config = dict(
    num_attention_heads=3,
    norm='rmsnorm',
    norm_place='pre',
    parallel_block=False,
    extras=['learned residual scales', 'capped logits'],
    optimizer='muon_variant',
    learning_rate=0.00977,
    beta1=0.95,
    lr_head=0.0037,
    decay_shape='linear',
    batch_tokens=16384,
)
Each number is 200 + 30 x the weight over the matrix's rms, rounded and kept within 0 to 999. Layers, rows and columns count from 0.

# down: layer 6 MLP down (transposed), 512x256, rms 0.088, rows 496-511, columns 192-255
# gate: layer 6 MLP gate, 512x256, rms 0.173, rows 497-511, columns 192-255
# up: layer 6 MLP up, 512x256, rms 0.187, rows 497-511, columns 192-255
down496,201,232,210,205,197,186,159,217,200,227,187,177,186,205,208,201,215,155,187,205,219,250,193,201,232,215,182,242,238,140,181,224,172,234,186,169,185,197,169,233,153,207,243,213,200,172,158,221,216,244,215,233,237,123,166,210,199,164,193,151,211,231,230,242
gate497,160,195,228,167,239,254,215,166,189,224,142,181,241,227,236,286,195,171,145,237,209,190,220,172,252,253,226,257,188,149,219,227,244,138,226,184,200,214,191,269,236,224,154,231,202,168,228,175,193,214,174,215,183,204,183,193,218,183,168,182,221,227,188,209
up497,161,200,216,221,191,214,185,203,172,192,193,218,176,242,237,220,252,207,253,237,173,234,234,170,220,211,201,224,193,253,164,260,196,148,197,227,189,164,210,233,186,189,182,231,174,153,210,173,184,236,228,190,165,214,214,185,207,176,250,208,247,198,154,250
down497,210,174,232,196,159,215,194,199,235,180,188,243,175,202,191,278,172,189,242,223,147,166,191,208,222,215,142,215,204,150,269,189,203,148,164,162,235,183,206,214,202,155,188,240,186,219,204,193,220,204,199,172,163,215,172,234,166,226,159,215,184,197,190,187
gate498,193,215,234,201,236,182,179,194,185,134,182,209,188,241,208,195,194,214,228,214,214,250,223,143,173,203,166,262,121,198,206,249,177,154,221,194,160,191,154,206,157,218,171,302,286,233,176,232,226,198,196,259,195,149,213,178,239,219,192,210,216,165,205,136
up498,178,235,179,169,202,183,221,223,189,251,171,235,205,158,152,230,194,239,160,178,185,209,211,190,165,149,161,238,166,226,237,215,139,206,235,204,244,230,213,221,186,221,186,226,246,267,216,149,253,254,242,199,194,200,198,170,229,148,235,190,184,212,198,221
down498,196,203,181,174,201,266,199,214,133,182,213,220,214,180,225,193,171,186,210,187,184,210,236,137,194,203,160,236,187,152,232,257,122,185,228,248,248,230,218,204,201,151,239,222,228,221,246,236,133,213,162,251,217,168,224,190,179,203,241,237,228,206,264,175
gate499,242,179,212,206,196,189,169,180,134,262,184,204,158,225,229,180,210,151,225,197,185,205,187,235,167,264,176,175,225,228,157,206,145,177,199,239,163,225,225,223,201,216,207,258,176,196,175,181,151,215,199,180,165,184,220,157,216,223,215,175,195,195,229,210
up499,210,218,154,182,216,231,152,195,232,224,166,197,193,173,194,142,190,232,219,197,246,225,173,239,153,178,201,203,178,196,162,158,258,243,176,185,240,219,176,216,250,158,208,247,158,231,217,170,199,174,220,175,229,157,229,187,184,167,165,199,181,146,179,206
down499,188,193,187,206,218,232,245,185,209,142,213,218,202,206,177,156,218,194,166,197,144,192,185,197,166,157,244,207,168,174,163,230,256,171,167,203,183,180,226,218,179,233,191,232,198,211,226,173,153,199,196,194,203,156,198,221,217,181,180,190,184,245,235,176
gate500,206,177,204,223,223,176,188,200,200,176,214,185,226,175,198,239,206,232,243,179,210,203,212,171,177,233,209,165,201,148,199,163,143,184,230,194,212,213,220,237,248,197,254,213,186,223,204,236,203,218,221,267,199,210,236,194,240,204,227,208,201,214,213,213
up500,213,178,191,226,180,241,175,203,150,204,262,181,147,132,177,184,186,179,131,214,254,272,218,145,238,209,211,183,195,175,189,163,188,222,199,160,204,197,191,282,248,170,184,168,201,195,220,155,248,192,197,181,178,174,168,199,212,160,235,188,199,145,220,174
down500,173,218,258,220,227,213,189,223,214,194,185,197,183,173,237,189,238,181,228,211,229,191,209,153,194,196,214,149,229,176,201,159,179,183,254,152,128,200,131,177,220,194,211,180,147,210,175,185,198,169,264,210,221,190,193,233,272,224,204,235,201,209,179,154
gate501,186,184,145,207,124,217,148,222,183,147,243,185,152,240,179,242,185,198,178,198,219,196,213,216,188,186,168,206,180,197,196,180,194,220,201,215,220,237,186,208,214,206,253,134,219,195,229,200,237,124,182,218,137,168,202,200,178,161,177,230,189,236,241,181
up501,206,172,155,254,180,159,188,179,214,201,191,167,193,219,213,210,222,161,189,205,227,247,197,201,222,227,211,123,191,167,192,248,181,159,261,223,208,167,170,202,241,204,221,184,199,278,231,173,240,218,206,184,195,206,217,205,177,173,182,180,227,182,192,194
down501,219,190,157,195,170,211,196,200,200,159,204,183,185,218,204,246,213,219,164,224,236,222,182,191,206,200,209,160,239,229,168,204,163,174,210,234,255,214,175,236,175,211,223,178,221,241,203,230,240,177,167,193,174,136,199,186,166,164,201,187,181,192,226,177
gate502,214,159,255,248,225,184,231,206,218,175,168,262,187,182,165,261,237,166,140,155,213,198,233,210,183,242,219,173,195,124,192,169,168,204,208,173,172,182,202,204,176,195,187,229,171,204,227,175,225,182,172,192,195,280,226,186,200,249,251,203,230,210,229,185
up502,157,198,225,178,200,191,172,190,244,205,210,175,197,181,216,168,210,125,168,193,177,221,154,283,253,261,239,198,193,205,213,207,202,194,175,206,154,229,237,246,286,170,197,204,200,229,163,216,214,166,204,274,258,234,222,204,230,159,285,224,195,242,229,254
down502,236,222,181,200,198,203,245,248,240,186,255,159,180,225,164,228,216,173,171,148,142,174,208,241,244,188,175,178,206,215,179,247,211,208,243,205,224,193,183,160,244,196,164,212,177,239,195,229,226,207,252,195,212,211,202,195,167,211,223,173,177,179,224,242
gate503,171,291,191,240,165,198,198,229,214,207,183,172,193,242,217,177,242,198,166,192,208,181,221,187,210,291,212,226,202,166,253,192,168,181,226,168,205,170,217,227,231,247,173,204,281,237,171,174,171,240,210,240,194,248,208,202,181,275,206,221,199,196,172,207
up503,197,225,140,255,209,242,214,242,215,222,221,142,202,162,158,221,190,170,185,274,196,164,131,209,235,212,215,208,182,224,234,163,171,212,197,208,163,185,204,178,192,184,193,241,192,206,160,173,214,192,242,187,210,133,234,220,236,179,200,225,228,227,175,196
down503,296,261,215,175,201,194,159,220,223,133,187,180,190,169,184,238,158,170,208,277,233,200,160,156,207,181,216,183,233,243,176,204,177,184,235,210,223,246,207,172,208,167,229,218,198,197,200,196,246,232,265,189,173,216,205,166,273,178,180,129,253,193,251,150
gate504,178,201,189,245,202,175,154,184,266,195,175,209,196,234,217,197,159,145,208,170,214,182,256,217,174,178,205,170,226,198,182,154,216,206,226,211,218,246,197,166,200,211,202,223,224,196,243,212,201,188,231,272,129,231,220,234,217,178,210,188,204,207,216,159
up504,164,193,211,183,213,192,196,162,207,166,268,192,232,139,183,245,215,229,215,197,175,202,200,219,163,173,176,216,202,161,205,225,248,268,204,193,178,238,209,221,174,175,194,218,228,140,213,223,159,223,192,226,225,188,144,218,222,209,220,210,189,178,193,169
down504,168,266,163,197,135,209,199,213,237,228,183,208,193,240,150,136,216,180,168,215,203,225,229,152,195,164,210,181,222,270,193,217,225,218,200,120,187,187,217,192,146,165,148,201,192,259,141,211,251,161,211,186,169,211,215,221,208,218,235,215,187,174,149,160
gate505,215,175,220,177,177,164,195,228,109,275,189,223,196,215,195,137,263,197,231,218,167,206,164,206,144,173,220,194,226,139,195,214,206,180,237,159,204,148,260,167,206,162,175,182,166,169,182,195,226,181,151,192,168,206,205,186,226,151,198,132,206,219,231,155
up505,134,230,214,195,225,228,212,172,255,200,240,211,201,206,211,236,146,214,176,261,244,210,194,191,149,201,193,239,196,260,228,213,204,222,188,198,204,202,199,192,232,209,193,210,223,193,215,155,240,193,220,189,239,175,171,232,182,213,245,214,202,229,214,209
down505,191,192,166,186,158,210,208,191,238,169,203,238,164,190,272,200,201,236,225,227,214,179,163,210,140,204,255,200,180,176,215,229,181,217,227,270,133,175,247,178,246,162,195,238,201,215,174,154,217,222,220,220,209,268,255,233,195,267,152,160,197,217,227,205
gate506,196,187,189,177,169,206,186,256,203,202,141,156,186,215,216,233,182,214,169,236,190,189,250,205,189,231,172,228,196,199,167,182,206,233,196,192,211,248,231,191,144,206,183,181,206,169,173,276,186,138,210,209,225,223,114,161,213,177,202,216,169,201,206,180
up506,202,234,227,177,228,231,218,169,252,174,165,197,162,187,196,190,227,160,195,216,243,141,147,174,172,162,235,257,257,238,226,174,195,190,245,180,231,220,198,257,271,177,171,215,202,196,237,158,217,136,174,229,239,229,182,213,194,208,228,171,161,173,173,169
down506,250,208,219,152,220,241,158,171,203,209,150,227,195,219,227,229,181,220,174,236,222,186,236,183,196,200,150,204,238,191,160,168,223,186,186,156,178,142,192,200,168,211,216,204,208,223,238,139,173,213,183,184,150,210,226,219,218,159,172,163,194,212,167,182
gate507,144,240,196,200,146,241,200,209,172,224,210,207,160,224,206,236,206,133,156,167,198,201,198,207,168,199,190,186,243,232,198,154,168,216,201,186,193,183,190,163,196,131,238,232,196,218,164,135,157,213,197,238,188,227,117,167,210,205,229,229,151,177,207,156
up507,203,162,210,181,226,190,248,205,161,243,234,203,170,229,189,217,163,181,154,215,166,215,194,196,125,168,170,211,183,190,178,200,206,205,259,229,228,199,243,212,203,198,169,212,233,167,193,192,202,218,216,230,164,211,161,250,241,227,213,213,176,212,187,251
down507,168,188,169,232,197,213,229,198,217,206,230,188,155,158,240,236,164,201,187,213,170,214,132,202,176,208,197,213,205,220,166,182,160,198,209,243,121,199,167,200,231,200,168,220,174,137,177,236,208,254,188,200,158,192,181,224,237,188,201,223,242,193,217,201
gate508,180,205,204,189,217,187,221,234,207,181,193,220,239,226,236,115,194,231,270,239,183,205,217,208,228,213,196,211,207,233,207,183,196,201,182,175,207,275,210,176,178,214,181,197,222,148,200,184,144,253,229,211,178,211,259,188,202,204,186,142,268,176,205,216
up508,176,158,193,134,222,216,213,144,205,212,165,163,181,180,272,231,185,202,200,220,293,165,191,182,205,216,140,264,108,198,243,122,204,197,192,206,240,192,271,191,219,161,204,216,229,200,232,199,152,182,189,167,198,168,219,198,214,194,204,171,175,126,158,160
down508,176,218,258,185,243,147,197,237,195,192,145,156,190,203,220,219,220,159,180,185,199,230,161,227,203,262,216,145,178,236,179,240,157,212,190,179,219,261,204,208,254,204,187,154,197,162,209,197,192,204,229,171,239,159,148,170,231,184,259,167,209,189,242,192
gate509,185,201,182,228,251,154,181,208,189,217,168,202,169,167,220,180,186,205,160,160,203,252,229,197,190,194,151,194,139,175,173,231,156,259,200,209,236,145,225,211,230,183,197,146,174,195,209,194,256,183,209,216,239,222,213,201,283,231,187,149,176,180,196,209
up509,160,241,167,178,219,213,211,227,201,146,211,213,254,201,138,166,198,195,174,170,227,249,196,222,241,222,256,276,237,162,270,162,252,206,216,124,144,162,249,236,180,205,222,180,174,248,171,197,203,200,199,225,197,213,177,219,191,203,204,240,235,190,197,202
down509,185,208,202,175,199,182,189,164,190,193,174,200,198,162,207,181,193,146,219,179,224,209,202,144,194,183,219,224,188,180,239,240,129,193,133,200,191,255,183,118,166,253,184,202,204,150,191,216,248,149,224,157,172,194,239,179,197,191,199,227,241,193,257,242
gate510,255,180,182,207,175,203,231,223,145,258,240,183,179,202,211,245,177,203,190,255,257,198,199,164,150,184,159,172,185,203,191,162,223,255,201,162,225,206,193,185,196,218,197,245,203,195,197,240,188,189,189,182,160,269,214,179,185,154,236,225,175,235,194,234
up510,231,204,234,253,198,222,217,201,225,187,176,194,186,236,196,189,184,160,182,230,168,198,229,245,259,202,232,174,249,263,218,219,262,177,212,171,212,159,223,235,223,234,252,164,228,194,210,257,201,171,184,208,202,208,225,222,180,211,184,172,207,213,205,159
down510,184,191,231,208,165,204,138,204,238,217,183,193,186,225,183,212,140,265,218,213,210,180,211,188,220,230,219,206,160,223,218,181,185,205,171,263,196,218,219,177,164,171,177,208,219,183,176,220,227,215,205,225,194,216,168,209,159,190,180,161,230,165,167,208
gate511,223,208,150,151,211,154,231,155,203,159,199,199,178,258,205,181,222,239,149,164,233,196,142,200,233,179,136,230,219,196,158,210,186,151,207,259,200,222,171,199,203,215,219,197,160,172,241,194,206,228,227,195,221,168,211,244,232,228,203,240,238,236,217,172
up511,204,205,186,156,156,200,183,208,247,235,188,187,236,191,183,233,219,250,256,181,234,192,147,187,178,237,219,210,187,197,230,155,153,206,167,117,217,223,137,265,154,178,158,173,203,219,207,102,184,194,180,222,226,188,246,181,185,208,218,179,170,176,214,161
down511,201,228,227,207,177,174,132,234,226,240,195,180,237,245,225,249,169,211,178,159,197,168,241,203,142,208,220,193,201,240,217,157,202,220,191,154,242,149,213,187,202,162,143,247,236,196,158,213,154,196,180,206,213,207,244,144,246,228,217,184,170,226,198,220